config.toml
n_layer = 22
d_model = 128
n_head = 2
n_kv_head = 2
head_dim = 64
d_mlp = 512
vocab_size = 2048
activation = "gelu"
norm = "layernorm"
norm_place = "pre"
norm_eps = 1e-06
positions = "learned"
qk_norm = false
attn_scale = 0.125
bias = "none"
tie_embeddings = true
parallel_block = false
init = "normal"
init_std_qkv = 0.0504
init_std_o = 0.0076
init_std_up = 0.0504
init_std_down = 0.0038
optimizer = "soap_variant"
lr = 0.0142
beta1 = 0.95
beta2 = 0.98
weight_decay = 0.038
lr_head = 0.0104
grad_clip = 0.5
warmup_steps = 200
schedule = "wsd"
decay_fraction = 0.768
decay_shape = "linear"
final_lr_fraction = 0.0
batch_tokens = 65536
seq_len = 1024
doc_mask = true
train_tokens = 143400000
steps = 2189
dataset = "wikipedia_en"
Each number is 500 + 40 x the weight over the matrix's rms, rounded and kept within 0 to 999. Layers, rows and columns count from 0. Numbers have three digits each.

# q: layer 18 attention query, 128x128, rms 0.267, rows 0-52, columns 0-127
# k: layer 18 attention key, 128x128, rms 0.279, rows 0-51, columns 0-127
q0:522509544482570551551532503504471489496472478545463517483435546487582502517510397442528551515545548459524483483465502460481527448423497453499472485459528506467477530421527517558523425525509484534487507512437473450507482530476522492495526461507475587531470496443453457488556548456504431507525468503485568553540432510483513522538461523494418537518521450476517492514555497487454544534528
k0:461554467470434488572516453464466485544434421496485596440504533492514527515438515493507531583530504461571478517481530389527521442436474505525475449518448502482459548416520490527517447507531501557475486538447494496502528470456503530508525491525515539543541526414486412495616508466484537500505462504519535567544470492470495450521475528485483531499508473485489499519520470509505495512507
q1:498543466540483522480496495628448423540509399514525495520498476540511444588493449506475574493474514441563542476494544496498475473540552456526532540465447537513531500445510595459512539476521512535558481552514523555536490489465514497554457500510497477495499573492514469525588482467477520498482500527507450508514496507509534465421509575497505522505523501442543422525492474528510539426575
k1:573520502505569490446455500560458505539481475487427454548499494492477490471490482512537478559478544536590501546511583472505518475469472457529434502465558552549464567413438566477521433510498541538461424494513493443461464510454515528538478499536481517517443516520534488519533433447528541502483535529488461489474486535444534461488469488455484512503594471482442487513517456545574533484510
q2:451507534532540457474517538441542439532496444490520452619536501461512475462480444535479443471532521520491484494539494532533553515477449495493484420508505530495493516483548483529483450478499584485529504573553497461486558520439499548497539474550513417489503518535604482518475554478488528567518479459451562527510475481511491546527502407552457459511492505494573563539494495453519542506555
k2:470460455542554486520487506446540412480480474485495513542492490537535449481530452510566494554557467518470452548527520532490494478478459427476504475477504465421419503545525476540462443508475547489566568530525535518512494489490507570490507513542521525511507485532576534582513501496562439556504587441503549566475436449563497556438419440518485533452498537506457554533463447465476439477480
q3:598516533468505536483543516527493526552521501455484475453470480498465528482462550470530485510525542515503536509520526458462446520539447486546476488421476517462497532464476520561456440491489524484516489477485512499502466480532528419472477505471512534571562504508458491544545454470395589482507464527530502464535547541475539530515395496487544524487480494505470484534566522446506489568484
k3:542489532431513534551513542488474513529507461489524515459507517455524513501533505415495525521498479453509560460477475468477440466556467501451516501464509501502428503489511531530505470540498499467463500514461431471455535443492568446417487492504549551503531523422480500593479511554505540443532518522483515486458488542470516537453481472473535550525471505485462558494533508507561506515483
q4:497501498562554495508526490476474474524503514481453467492511547460534515545478548579534479516447523553526452486545575452517456494530524486502445510528493479507474537462505425522535552523461574441536461531458492484511502469568476447508462578515487456485564529512517505499506513490449504447537506436518497526491437562438488389448532497526499482499470468542489489475497482559490476524530
k4:533517490507473495546494472561443484459477472477506481492509575525531405500486534548459458429499485522489518522499505473496479499512528507500443530551525495512476560445476490543470491479477534496577494486475540459466515509515538488466456500478436589477575526581504516493484474531466509533483506432527507484516445424451465486481490555478525507522585520499454501494434523478542445515596
q5:481526483495528524454490466513569550505524465464535590548513486509483475421527403523522549421501490453528468420542595483476492515441507495580517468507496527470474448526462519578484484453509560498488547528580552504515506515502501566494527522468543503490486475565507507510465558496498480491461539483403488581496566509554521554494513478483488466494480548537491591473503478499453525480513
k5:528453504529505519513488506452480477443503533526507581533518497516484518469520470542508500471507505493488370475437484527477469490412509511538565536432498494480475462499462492527513519434510558504535480462444556433526487506475475508501529449497491482517452492496512494534490479537465539514492518471502510605542500472554573567545450491588490512426466521466420489473477461540505514465483
q6:491470448578496517534456443496465473609494554521542479514496457485489416528563478512499544512473503470536593439448576484460534505517536554527474562445517485524478494463502527491509471476479523546506462441526441520452503482450549498492546571555569511451492488526433477457492442437466498547477540565480437507476452475523544433486524545531510510454479506533505475518513409541543513426477
k6:556491584512483494528426489537492488561559569528475472514459460463497478479527482516516507580449511435514513464438544479470489528559512480518489555503544482549502467428518525551466446482518490549466442412539451475465530571440503538470548457476524474460533524514473537473518494451458504563549551492509426505466505529543571448470551505553523492484501514528442446523490483520487486407523
q7:456507522524511479523504515476472481548465459524531451568478459477484480495462520526511519467476461472527521512456502519469463509504495431495434516495521573480462488477518460495556496487500510571477510488575438527467458489504472441539507489552532502530454528456479503480446480509599548487565540512542492537504437490557496539486540441493432461517482472509491474533499488460524462455512
k7:501566496465522537522524496486494508507517496505493490545442450492492471504503511486439478485511469536532537551514511532544526532515457501536474483534462498504479574486540537575507507526530535494508505474527509503513461480508569518479544401542543463500446543474514569546519440472577506532509509511473496532500511486604558524527514487526459473559525525470529489541468460490492491346501
q8:508501433547486455586576457528517494475437490482520439435575504536518529435544517480475488536477531556526474447517528497460527444483527442502513514484537520560484488494480516479465483476507537511468485402512464449519443503464503531517489518509452494565489493480538487472540507531484584492439516510508507528511539450495491564479497504512565506496573501484467524543560468456548494493523
k8:549531516532547417521507537471523469510502509529485450469513452444517474531542497446473538535535545492489462516538530450489567468449445571434555441493441528456544515481520515573412495449501502498496509513500484432518515484482504494445509464442493443500480484446511538518575559491542528440500498482556512491473531429476505486496541481499480544486447477481510480462453454526515490481510
q9:483511503524562541538481554513536477516562486459486511503491427505461510493475518488508490457529501541498477530506504529530511475518469450548515579505472506496466481526495506537469551432509486502541519457481474508513494471474468506534515496433545407490468466565533473531532470524492485528512534503502400512528526500485504444520487523559497498451493423495491505547504575514493430475483
k9:508486564475572514474489465500524527522495491552478600558533439528487475452498476449584485456515480531469505515469513488533510509527542447478462558491483518462495465526511450439508549559457499538543539498553434443474545492502539455500487499453503466528514527476514502462478427525489454545529500515550448430562492471451515555541507486476514536486543482536493526503523555518465491501499
q10:483457474500481440489519409505500564472440571477535468500536492498517484525472512506511397456457515516502566498554489463444463442489564488490507527542575532610496468500478476498524522540499580571500490505524483466531508505509449482443509459480491543518485442499498549481456506513587460552470521451499450484551579479541470537518465528499533526494464489547446514502491515453452493523595
k10:522484473547413507410510500492568487549504534514506406581485498487494523468501510435553514515505487462493510469529540468473460473442466543496543413554540523447514519510460478546484584526496497458518490594467389535519511460501503497517592425521450484488510515549485484481435458488502477466569504500525544471497562457532524506525492545536490533529508505497511502456472522474515525495523
q11:466479493527523454530472470525596498457478446487485420514448454532514561547407439592478469486545510520497507549580544433523512435425484528478582453527548583463468490508507476496493541505469531492465527598498480499484525534491473504478524513511513506520555430541517446460511525546464437477480568437487465517502521449451456495464525525504459509462528528447452516435492477465532538540483
k11:458444433559452549466472474493546489509429485520535512524531557512544471532460438518461476469523481517527511497521485443517596445445481510450487460508496463457510524494510488464519492507501494510534514517483444557548512478442499574480559455435551516475529449553551541497470504551455476546481531427451464515476466475454444537504489469513487528499528544471483491480478482551460611500562
q12:489517479466440487521494510424510493501498525526498483444490562507432500480517525468532447517458501578502496504482581536459440442491498525500473514518473455607428501522496548504468483503488510496524510485481545557471483472448524467450475475494509481523474495542486528490492443495507500483511497498557475486449455516486507462502545490525486433470402505480474445523580505499566536542534
k12:489530523527492503443433504511479545534478459473462495483461443493532504539495550529488498488524546523489527527470551555505473535541458556473493493513489458499426475526475500471502512490486496463477544499469477539460542479484514508516441492474489511440496503548486558451455466504480509436540558485488435493478507510498550515443549431518455493564445482507491535464562476493507431501473
q13:475496472543517498487580550493496531476540457571469476538493527485540461477527479492547512502482468439491443514439472492502540531491504468556529548504475527521457473542472559436505493484465546509463448509509541596493421525456503482515509511534481526488520446495521464578556532544473490555505516507574481445487545493519542558607487520471510478464461570499490566559480568528502375416491
k13:536529444576526445477502518523432505491557489546399539539476516500547496449478515477502559495511477461477507479447453443479545492493493506531496491438497556465509478534504533417486497533531479443454502491537449524463459494524491472526519486516531444450420531483513473558510453562504513537556555539556479487500488425533505499528515472426519495475468518567500537537523530602506460541532
q14:527446496583483536542536479569479520578499522485444567475473400467519481537516550496485504545511445567459497558573499536517459545501520533488455489490510517487522447511501505528483485499488499537518516542428465466494535440545463565506411467454490511513487462530486528463457562568493485487494489557509479505456445476516491512444542530509505513484480464535518518502485496488530539489496
k14:473506486496393571540510462476518506537507497434503465428494464517509496501539544479489490522447517497495467491548525500415557542505502505528498563511482546520528494495482501520519511459495510550495474517560494435400514514537509522491462510450515514537537543522495539459462509485519472482491500515461438532493461475442468522522464551488539562492535532493574471493475478479455476473530
q15:536474463466494530435498454515527513511506465512512492524451490504572455471460489592576523529486386484492506546522547479535524467496443507471468556462477523482441488515511483489472578517532506485486554526526518499508499559535546486543494474507503451544498516482470505558564509566512563501489457531453483499581444490475540547499548533497485545481507553478507531519530522492528495449504
k15:576463484438480543504525475547488488474491482488547487570496579494587440465474479555469540493514513503533451481462553483472546494455538517461466482515519485454463489517503484547487562502477443518508432493529424484439460521445559518542483484522527506502489480478502565541530511521562544514526491588446508464492467478468484513578545543490476489479512503470517555507502523521519489452482
q16:518420495531472503479510449566444494532498488525464501479492479530528458463510582513489529533544531566508485426525508526391441522483493459460501508427472470499578556533446562467563492499499542493475448479553471512508506541508575470464503440520524568522505521507374527425455412474495461519580543486520450508487517528523485451502454526577460503488505517504615523496416533493497550466525
k16:484460472577486461454530451500554457503439488552487437516487449580573482483552482501505526488474506462512466517497512509559468565502522514547477562477453478518443518447466553502526426510546556493525538485507464509416517478547486468514481476477555537470496506469475505497512501491519525438536393502527510505459590531502567476576454487549545474554507468537535495521530522497526466388495
q17:470443480481539541473497499479542508523522458498477523553462467406491525519498500560504455488547413451546535523502568446533537505523491506533544500516530504475497474447503462557491518538539499502516501542493529464446458519476494525454483459485506544516480479507445554533497516545532499533499494588488439514509527493587507533483423546507514531517452462507455561570472547549562451427510
k17:516533451430455465448441512517478475505511427526514545555501544460495508517512514554556514442437425496464480439553520523513524472490531500480544498478553494509465493495511516549499556502471478482485488528512460474504494533491495492504512419560508513530477549479509538475488517526481421516644550532481430540505528482516504478496465534517608470449515515486497544500515498485511534441483
q18:546466385518545458482483511397557488511492434571456507489499477525487525485501559592535439464565484441477502494540481493521537507542472469493558516486477474509492448616531550450511528470510472520479544552544533492563419470534535480460518515471475504456435523500457423540490531557490520537540517491472564449545496519560502508613529453545513489439503513500484537503521584562479431484425
k18:512491389558541450505547520507556488537581473529486455572488584507527478444485529493527470454470502478453510474549461528529526489495498482459488488523477473517489416538504508444582553512501456478502535422524538448552448459493531437500479511424455439494494526494545503463499530554523528555638505516505490493528535466522481506523583433472471450502513530539478563549511579468470512518421
q19:432539484516485459482549577456475491535484504545454524511464515473469500516512517454485527518520491480476515557468524546456492508541411460486459521533420467484439531553551419575503475504492491456474513499454440516499504521512487471552454471461527478504497518546470447521474444516558518487523463480539512456462507581445555525421536481468490548551506428487475474501531499537546550523510
k19:481509511465472570467472459513471556529444506504572506424459545488482514464466530482492526483531547531496537545475490559488466549605485484563502476482499488508505543489505444512538462469486560484459495430505427598467496489489547487548435491515457490476496542508556513493537487560580501537525489538518539479496465521533479457421438557466485488541508492517519480522526540525447461575560
q20:448469509559424532444541491485490442488498495467497452563495490493523466501532542422488474535506504586488478487509485545550532510509460506494518472525469496499547512495426508531541523480517525489420582520503463507552508446522486514532563513493430509526554517561476506522449510454540499508577461472503572511477501512502517539511495495493528477458465469488441499503429549511463546472490
k20:535512472518537524431551492504421512423443434459488519535437511544527510444500578488476493487454485582524457442536453512518521518522450505573546465493466530471546523511448457509486421509515496501485538471539505545495482523550398470525494443500475539549532483508422560516437518472566483457550514404539535483514567473564529546498461482523521504472471461466499554548510549512479525493484
q21:484556511524460528433553522500503554454511532466580440447539478501484509481468521470522452526440493496483487486527440500471460551542559466552540514488487499542515512473513477551479524488491504501549530523490439500495485460535514500526454490497434499464456469506439480471497468478513452440480519521531494467452567499424478561558534464449530442483468500506524473487427484499553477550488
k21:510501506544516481481527492541480583514518481514485509465520544479510529497513542485517479541524503546427540473506441460456434557526508522558542490504508540517498579533531499495463517473529510451509448555504533500509553447591552486452458492527500393527479487551464538504483470537526464498511508518500493520446564545422515507463549446488487542509508502422495486496412469486492498583441
q22:482489537465499507436538488532561506535459500491440462568498492488546540570473514429541536460498477531568524477497503500571520482461490530511514453450486507525547567530498540532466473488562469469533434471533479521458493494452466519563534469513509535458455456470523492606539492517495564495535531460572503556484499497525531548541530486461530487512525593470477522548510539555463468478447
k22:506518525505551503509463492537497472569507477524437511516482474503493548548492502429480460506574455433502492481454514489505531472491480498451456479432498504568561502523496465478485472517493511447486441476474542499511528534515498493498530509502536531450513384480501553580540501507572504515573557435543489467563409518480478505508485567507460479460527491398486564570592530491498451511495
q23:506556472482498502413523499566498509504536553554461513469490527526485561513480501533473539525489476584498469537477512516502501532501503570524485488472529521508508477567498514524529507513525478537523533425448577497538413451536514462501570476499473460456519481447505477461425558548473434518547519541485445526449551495518512502446522483516445443497459551521458534462509487504504476519533
k23:507539565523425485471512528516487498489466509473493486486586546465465535501528494486426462496570456526505490479480507472469540565517481513536461479533467499537452436560483495472528529499534500514479511481501498495485484501554494477455519517459501444558513512526449533527496526475506554499496463512507476547432446438482513494487448527561500473507450423498508456460518498554468549516477
q24:499453513475537545482451429542448496433497470528498528463517495563422460475563512432510499491501567498515527472506458480552483571522452530462509516552542601499470494476477463504500538517519554517543480501499529566474574519504496464443528471532505531379521465539498552505497438465563461527485514468492492467490502479628524483476516520488507447528500459461459460475498474435502458526460
k24:529472478455456493475480442463465449480546508485507571538489443502488496499543475463511500465488492418523538405460539476476461529529476506510475480531516528594502469492499501540529524448546586512500534505543577535544520459484468470491574484512524490464494519560533517531474455446509564556418505473471529465501586558565530479547514465487481483496510524533484491468505511475519516537415
q25:522510469459495508493529478544489480581521492509516531469466468447480524563506531493514525571464496426520541502458514505548503457530475499541542488521536454531496559512517484549504487512508515504518441521468439538558552451501446493501492510459560502495557525576520539485519447513513507498465508506518462558470462538484440487483525498519575497500481479451472474503474543437504473470450
k25:520504503494525555525492504519485509485558472437518501522522531490500553514518485473503441498559528533562455512538492528540491529592434501465491487462516565563525469451523462525509484480471482528464453534498488521467539511512491500483558466447477557463496576486480549498471464514472502527520488601475531521482514552531458476469534472495529506452545452492452534532529461424444513495521
q26:456451540494439461539490508467519557541497481573521489494463482500586528438531466552524530485489463437487486567434491505531497511498485469512487469407503497491510470476518480557493489475477525421465505489470553413489472498472466477478573494488605540509518521521475416484557512576480586486469567504475464453511475500540469542561540410449557537521485534510506493448546518516525526501537
k26:493435456444521531519488517496507483540545499590466476451513523467523505418474411520465575434555454519471475486465486491523444479549509573491508538442476456535520543493535547555577472458519490521545520485517513434570459521485517509520530506454521559571520487462463455519530546547464504469488581534435550486510478475507480513493477491483510511507441496508548509518482501441479510482501
q27:498488545489534485491518528471418585498483544470515477462569519494462505522449509472446512524522459457463514459493464507453540549530539506453447542521459488570534539487553486546449545458472546533534496528489451489500519496488548495438495522541499453449539494455541532504488439419508501454430452488506532566505520577476506438470526481460530583528546542519524478540480465515487505510464
k27:509515520562446514474476522511459505534487604495473458537517469569454480493478534527499509502496461463442485488474458456488444498522518488505480493479535479501529530450540506569518441525478462474593442529488468576514510516512476523419419561509470456444514462479553438521506464479504495512466461501501548491489533533506522528509488470514489507489555469534476503455459488406503451577466
q28:545460517435570436471487511448561459529463510452526548481585489496428467609521507511533498549466587515475500496505495501507554484424507591508515545539578535505567530563493506505458534530469518524522498491434460456509577451494435564469461560540452419544525565485470523520474482526583489452462491425494512517504546458506524507451476506450494499561440541454431419534520510486507559524467
k28:545477517525490488522532497557509418419501510352497527471547505466434529526509519459467472514513513516485477511556507557503538566457483478497528506534539529511620488501497572512451564491551430511503499520463509499471538488414486566445535491486465503485524504475544523558501501444485476444445506477494509457416543484490487593494451475479477431520487498485495477496516550433459504566511
q29:486539477566509534558531582561529484501461542550489557496521522562474449470528490522530508534527521438421372586450481521501489516514494457511489523504456503529452449557549458545561489438447462515453435462517523464486529525428490552525455506518509474515526487476522492526565508499512509507471490507478557444570528509523499527585491534472512443487494538544511467496554447533502541465460
k29:477515489571560487530539472401487479501500552523485560459543538490513491506518484514489510531515507482480492576407510481505495522543453532514493515468459559494507478504532500545534481503527487439481527550522487414462490473458463504522417479487468437516450492490492444495567476505494509482418567559439518511478462413504470475527429583454469476454485590577456513518463530521423474481473
q30:526518556540509543514508499451454525536495564433498503492502503528460460486551564512494539539451582546429488498513523524527535476483563501528460538515434446532549478491476490465459488552527450512494552510489489455481527495475559511523455553469488393480492536501506489483516438489480548451424467491498490398537491441527546501535560497479526481526464586526473504556499521489430452501550
k30:548513505528506480565551515554472487536483539481528531441501432505479481470464485499538490524513587478484492439521464523442462495490550496527470544515564484478507435529441556500500576518545445561533497559513515461450496512512547469420493554493531424469514451485465511458528452481493489402462504488491481355463511459479513488484487610464478502534532525557466526493459411499507507523477
q31:537437494540528450560405558527466453535520460477432491453437546482506489556493536519570506472521505479518506542482498617443545521495512394465565448495477431488489549480498540494468503491572558482505512468544539473471469474503467500539417493549518497522529512478436500499595538438499482480535461502583581443560509450558520513520583476539463557485501581492451471453571480556515515518491
k31:517540461523492515536504506499466524567481442501458449480431507454521481523564485519449521514477508515539464524481558527480541482472470427470519558489508469497509586448491499476500638531545520476515488507519484545420500518495565524550437573487502426483496457413513485430516551499484449476511459443428560448591450470549490509478531483517541432553588552555447514482539511514469505529470
q32:550512449465512518535498545478555532462482417494489526518457612518460497524489512529500467539471538543483537491524526541553485517510483521531520485449522486506549457555495464502447516536604488495450500515491520391460509485504537505481526552472532503477564488539576519460499508537476509531491535453501457520477454436503493510423495537463500511534497494478472486479541467497543534590504
k32:514518501468543531515498513405574464463436517443485496516544580508492585590505471530460507449541496443480481497524529551513491540500502542441574499520522455481491441494517530466519502484515573524489506496492462488536489560458490505488504520451481487453573524478449576495507527491491519521474536425522503495437451493512477404500520494461539470526477514478485463483463522502525547560505
q33:368554534519475482548525446445482493466561552483478521434475468584491462430518493473475530541556553442531525498511418548488511533508514486534450558443485456500503580464486459492603417517476485507499460489587471505515495481489462510469514529462554530522528488500567441434549443497535495534471478533629457463494500500513511504527420506496520561517453575542485499518452494507533492458468
k33:497500552530496465510518566482488446489542554497554464419496464566463489461547459450476542505528573440495548484501445514532466502530577494497534524447489478429487507551589520445514461540523500555468504478510438535506472419557456448567502493501586508551466508469485444481487481490518488503506583521487486506484505526565498397474468483417520543450504506510500435510525443518441550476445
q34:533508511505488456467484494574462445498573505444514530507520556487524512573497503473522539464465423518473494503514489489483541516475480449528569429459513508452471509467461548529541529511543558437463492460429556520474523581434512492470542465490486532491492482398486501549432468500501521571534448537544551483529453520569537468456498485505537530515523466507497559534511517544536529445498
k34:495466521473455467453469466513467479484547504475484428564534458430459500580516494511549584538464449529501510537424524498523560541501488511589541494468518517499441539420483436470519477505565507482454478566517542574454536548476510450501449475534489499503534483484550493490465495468446496491572476519585561511546501453520481479457468520498528524458466485517480592507532563548497515503486
q35:564512541452498507475498483469523529481546538526495443469558490473530505404484478463498551475515422471433440511495475451486472450491500491486474563484570506534465477475508534511501522488498476530495541535480526532507488527533502516583549505504409494491552415517532516400467516454546519499534473522490452469476432425458547455552531512507545515487548467536487529463463476479440485486549
k35:509535496532501434490538494497494586484540517514492422496547433478435526381515531555541553505490499521524504475489490450476488492474509579498495521569492440462474454573530469484512535496487474508553462506465558498491489528505456460442557491509482547533529533449484550503518545482490494543448517504450457510525484528471493524547535485483445540482538475503539489502505486523486472516539
q36:434480387535481499507490493526537496516451493505522485554492482530449493508481543499528488470507465536526452509513520561520569435522484462511510544550543476530485537545544472468485510561422492455479565482558477468477536463489441555522563494495502476478525552523545463477547490568482499482499545479456528480557501552526515523534579422556509494529508530470430476484498448527405518510418
k36:499479421491565489471556539496501498527440563519540520531473566457500447478474521537514452482544487510553488504468527543531555484561484402448470519461501472518525515532492506532470506522484487471526531482485424491469494492553466489507524523482533452549511537562493589456475566478507500482471539450500589492578518472522440524534517518545467473471512521470449443506454547473427432523471
q37:561464527475509517485546503457446476491546537522512517474508474530472474491479484428492524443558478497483562482488479480538513566518491493503411364472503495517532549509516503520544562511541525532518476480476504442472540540512529504511484534504449475533533419523508447604517486501517500580523519517575537477466530547485530449530480497445488553506524527532505496586458473538455473510427
k37:540510524509517426462587470420495475527506523521509523418466508606493501499539496516446534545500454516492527455483472474476500491446480451510506487441525531525548525543526489538491520526473508507503412481479528508496557489443479447509515557471494556544510439432520490503474394440530545583540464487543501464503459520479467479508485443513532486469488515482505596504514485476507434506471
q38:482477492515460503518483553499509518455466534546519489505486500450432441517478542514494515535445531554487482500525526482461489435503507582480546482518533505538491417470475488623518510487489505449467474530466515396439490514477469514439504499533458511488505487474489464516548540458510466422483492520431546553452517465512499462485496630494560516525499491504488459551509500506469483463517
k38:516470516509497475555470456461468565540478458460513527514585499458460542545528563556515502525509472480479452421506553467561495506565572561583501458465492541527545494508482524526459483509495489532533446491470455474549492515512471484501531472507484551488506471515454514433461578458509509415510526488506469529477499453467461515520491527512574466512517503522516509458465498526522521503544
q39:514488499511471532471536447507493489408470533495389568451481465494472479486455523514486507468542501489430494532536491506467490518466563514458514526481509487484568439492479487477519583437450519533448450529482446515551564503460449556537489543541517461557517588543437530487467483513536540557485545471591456536467495478410465502540475527494499511494531440490457489517558499477523446530509
k39:502514591466491512475617451455557481482518451455444500569504486494425484456427507564497486465478543486459481475530445501484465487512479523513527546484503553436567554439463599516522596468502535546506462490470441454522562443499482484570466494500487513485551470522486500569478495527498532494493450480535345486529519479460514507573453418452487493496531443527485516535540541514467482506518
q40:514420457560450503513509506430446504458561411535474552474490503540507542434510502561552497529475525522532475473472467482446478542527570451462538480459451517478501502477447583478534532501518510497487530458465580534545439504541452523505393471553520458508527410576471453483478475531494502478536474507459519527510484529504530560504476503567473481481486542506581495477486485552542514457499
k40:500470419554446437494549504486479547446534420486468510477539474508522484421542469547455571483427418518514482519472529494485487537497601495501486549530465510516511514508444558443508530467484501553482548484564580442515443472505469494556448567450505455510485489423513465524508464528505505488566453479491447507497545515561480559492494424571508552525520521508492485441466471530555506504491
q41:539568546538515517554499462509461478490445410439429503511484441466486489591478556487521486563566471563574513498497574530543483458483517513538535548478506546478553550488560443567401473471530512466512479509533492576449532455479479580474432520497518476458488482490487504484544573506508496454469509502474540492511486514501525485474531603508495548547535534460507467466479476473472562440488
k41:518455505494518597498496445533434511444473457526528488511529488534466502540468507478442482540541500462502517461529611471468523496534467425504509508419497595505521514435515492495465502538517552480489533453463533389474532517492482526522448507546524495440545507475476561419545527500498430419432547469495474506494461511448434487513509587459493503501590477509479531447508441463487520518521
q42:509545466482503483482493466513595493578506536516434530559439461476491539537452523596595474507548447486479443500532514503503521524528501451430532565469517464461498503464456542466554517507457503466486452580468491540489496494535522504548473471489459603553555474457504512544512506524507484502568535582538428562543437469414495460570483446497519510506469498458500566506549538550452501526453
k42:495468448520458481482527522498506480507517422514513482509493538474482502518436541588539469475438511503471496521535458545515515494484523489502550516521426490530477516417470542462525462486482443448442488527496505480403507432527480543489478476463515593558516509490471541545516541555525529585516527551422423522540421458520477476482490513438554508445509464398484501509501563520525467528539
q43:484461474452482485601529519534504438506514466456492573506547524445501518543460543495490563512476467518470486465512531504478480551480493462501500586544503512509475502515511484481474466506513504534503512474493504488491490550519505502510482526513491526529495563447492494509534529508531481476446544558463485535465540502497501559539516511500493497483482479571513483517484476507525489514515
k43:483506495487516470496480511510471476502441458498490537497510516439435545518517514488513448571524524532487488474488532530432547454510496508464532519534472540460522467439530503505540478504480476541480480528473546563498474485475491520560463521524503442473456549521511531479541573514435474488499479573524497504497466467466527531529497538542533515563482435506539508498449576469540513392456
q44:541500505542611459468416486486486493454413479492515501504483570547484527490448510513508458498596529462547506474529497462551438565495461492452480448475485550483487501516436478511494479498490562500464501469446470530482525500504480396525534513542446453499594582530519493461460445451428463560492515531535529441469512485552601437448475537423474509462502441479455515522480485512494512535532
k44:455457435486586501510502486450479451482444467520548492495527614488465459532561546476502475464503516464492597460495488461495428520449472524494518469491502465502488529482441561491493517497483542500501566465468478544482560513458472505485531532490460441466540520479536498586408469396502515559447517451516519490482539507516566460488479514472572508468527485482472514526464509505484521501537
q45:502543542583482507513481498490519519582492542574477569475392518501544530558462535567512543511499534571503524486468490456520486523564480489539483569513510509566419506502509489488501503487497489475500518543542534453428469523523509515582456525497487473463519505548464494566564584507419520468467494539498507491539427489547575500542527439545567498537576418465502504507469540491488537406426
k45:592469436487527485623492544518509486518478503555574536360482511485513472479497486463491540469486421467536539514431523455439498564544466557445517531454533515542457456464455463467531501495499530482514478505461530406530533527494534466495466509480495488497507551559457580473557515518576481511451470587515492493518482469561423530513529539477507461508496414513483490523505484471501509468534
q46:531494536524521486606448494511441492524563538443496474460464563547504452512530495522548494456504455468521500547484368484592464516508524460549485476521482535527510533507439527500523501479497529469446437532507574556504407530518494516470554498465426513514533490526536508521437414442553525487433550555503521536484484491570499521479515550501513509487555534519525486501491518480484516495452
k46:410455506498543474511459488495442521540526552495523463433562431534567476460547474512483508470397468404528533552499452515510515505544450525536523477539486528484560567470532541490562570492487500491524497562507466491495463570490489478516541538465471511540509502469512485484498524430504557481444484465467537499524542461585442489584612404476474473470493508486515543506548464500545528443496
q47:528511465474553484540444498520494537536467477483480495494542510488485642549450529489493475488511530463514439492464552562480507436466476481515470392499491542519506518470514488467460565544518505495455486443523541505496497511479571486506497442534546542572468555515468534440501539461519506442486473503488530450496445521441580571519485470510558475534461514406449482542505481539460505510480
k47:499539430455515517471496593554464499443457469497445491481478495416527552565465500550473478464578429552517504504513542518479476447423491485495581396395506468555518489467503493549533486478496510498521520520457496529498535465493529482444455503460504509502518531470509467474497534469491507470441478510459478508533513469489536514529542493566510416519488568437469555530544501525535439481503
q48:462493532507586480453524451554470388570540502541512508529504464460457484443485429527463520474507496505492503519547514548483529480562542520454481517494476599442540505554489574507496525549559526526474485540499532461490502464462489509465530453490452471552472479451446448577497447459576498532524567431488569475496523423554478483493467524514464536491573476463487444498475497522460552456484
k48:511450472546509472445522481529485508566521473513496530488578517475453511464488472531484521483406456463452418521494521518560579503453465422545487441510483522504591544485495563506519462538464476578506431481518472449502500458458509476545515469529485571493533499487515505499521463513583546534510480418525502473498499488539479551497484487485445466526468455479521459558539536514514491472440
q49:519529485615517485503454543495503515465505473487523466411521505559413525472545564477502533515494549551486557587530496551447521501512500523469472555514523464449554505525486546491464483493504452510528475487518577461435550500496547475486413486487516487498451553559478525462566506463507517442504393508501528534504436566499467458454576482458500516523458523498488422489519459527548519459509
k49:453529515456467516522474497555471497533534499495491551466498453496454486608509556513473518498482535545486475509462507525485457540537508462448425508457490432534500469498496507447516476481537501467542491490419497474488502475515541498497419569487479504495491506530548502423476547509588470420480468459492479499507460582493511492479563517413495465493558536516538476455432461490515538489470
q50:528468500552496508552523498500516447519505558449498541539483554564511517481478528482492492515443491536470490466553485478436529485479481479489526487543510495538523452471521498545472477481556576569520516495509434525501525464545454492496493416463417541412551451476494518593490508501492557560464554547498448486450477528499494473464473559461549560513470466495485493512482523446457497502500
k50:521465501532543515452495519506537544539532503407489490591472496538469500463533509490483501564474465501497503415546519507491501579482440562435554525497505530470517450518456446561541484519585507508475499567504463442507571455525501548485531509496430579452529502483552535535478467510496532535528527524494524516540504457525478501478452591476555555523492465478476476497480483508496563486476
q51:541522412475528445447572511487545417530523468493495505397522457533558545493516481510549390523570475502493484471574417452500504488541431528546506515503438481427512478546493520470519492514492473460469541494508500486478548429549531512510497540461499550508505528457473484505456485548409574474510475489448472477480463515512553538540463402424438518484460419459501518455523538527441516524524
k51:433495502438482443497562567560531451492514519503529482468492552488549529468513490464495461467527551554478557480545471511494506499489447502511491510490503499445456447490485497476523457520494419491389545520425579503491477452526520554521489489471508531499563550385536535494492530542557568468519485519528494470534524508484499517446496478445448496496482547447465466503471569477547541542515
q52:497504529474512514545509483469464581508478467534428455488510469508589462561527467460438534516417504496450507551449507505510498534459597540515475540555556543596456430422504457493528463432531480441498491424478517533469519497525476462474500512479514486485509551550482535455522519523506516464527484541480448462445475506481600533578498487502538534492431455511543510496495461493461460417528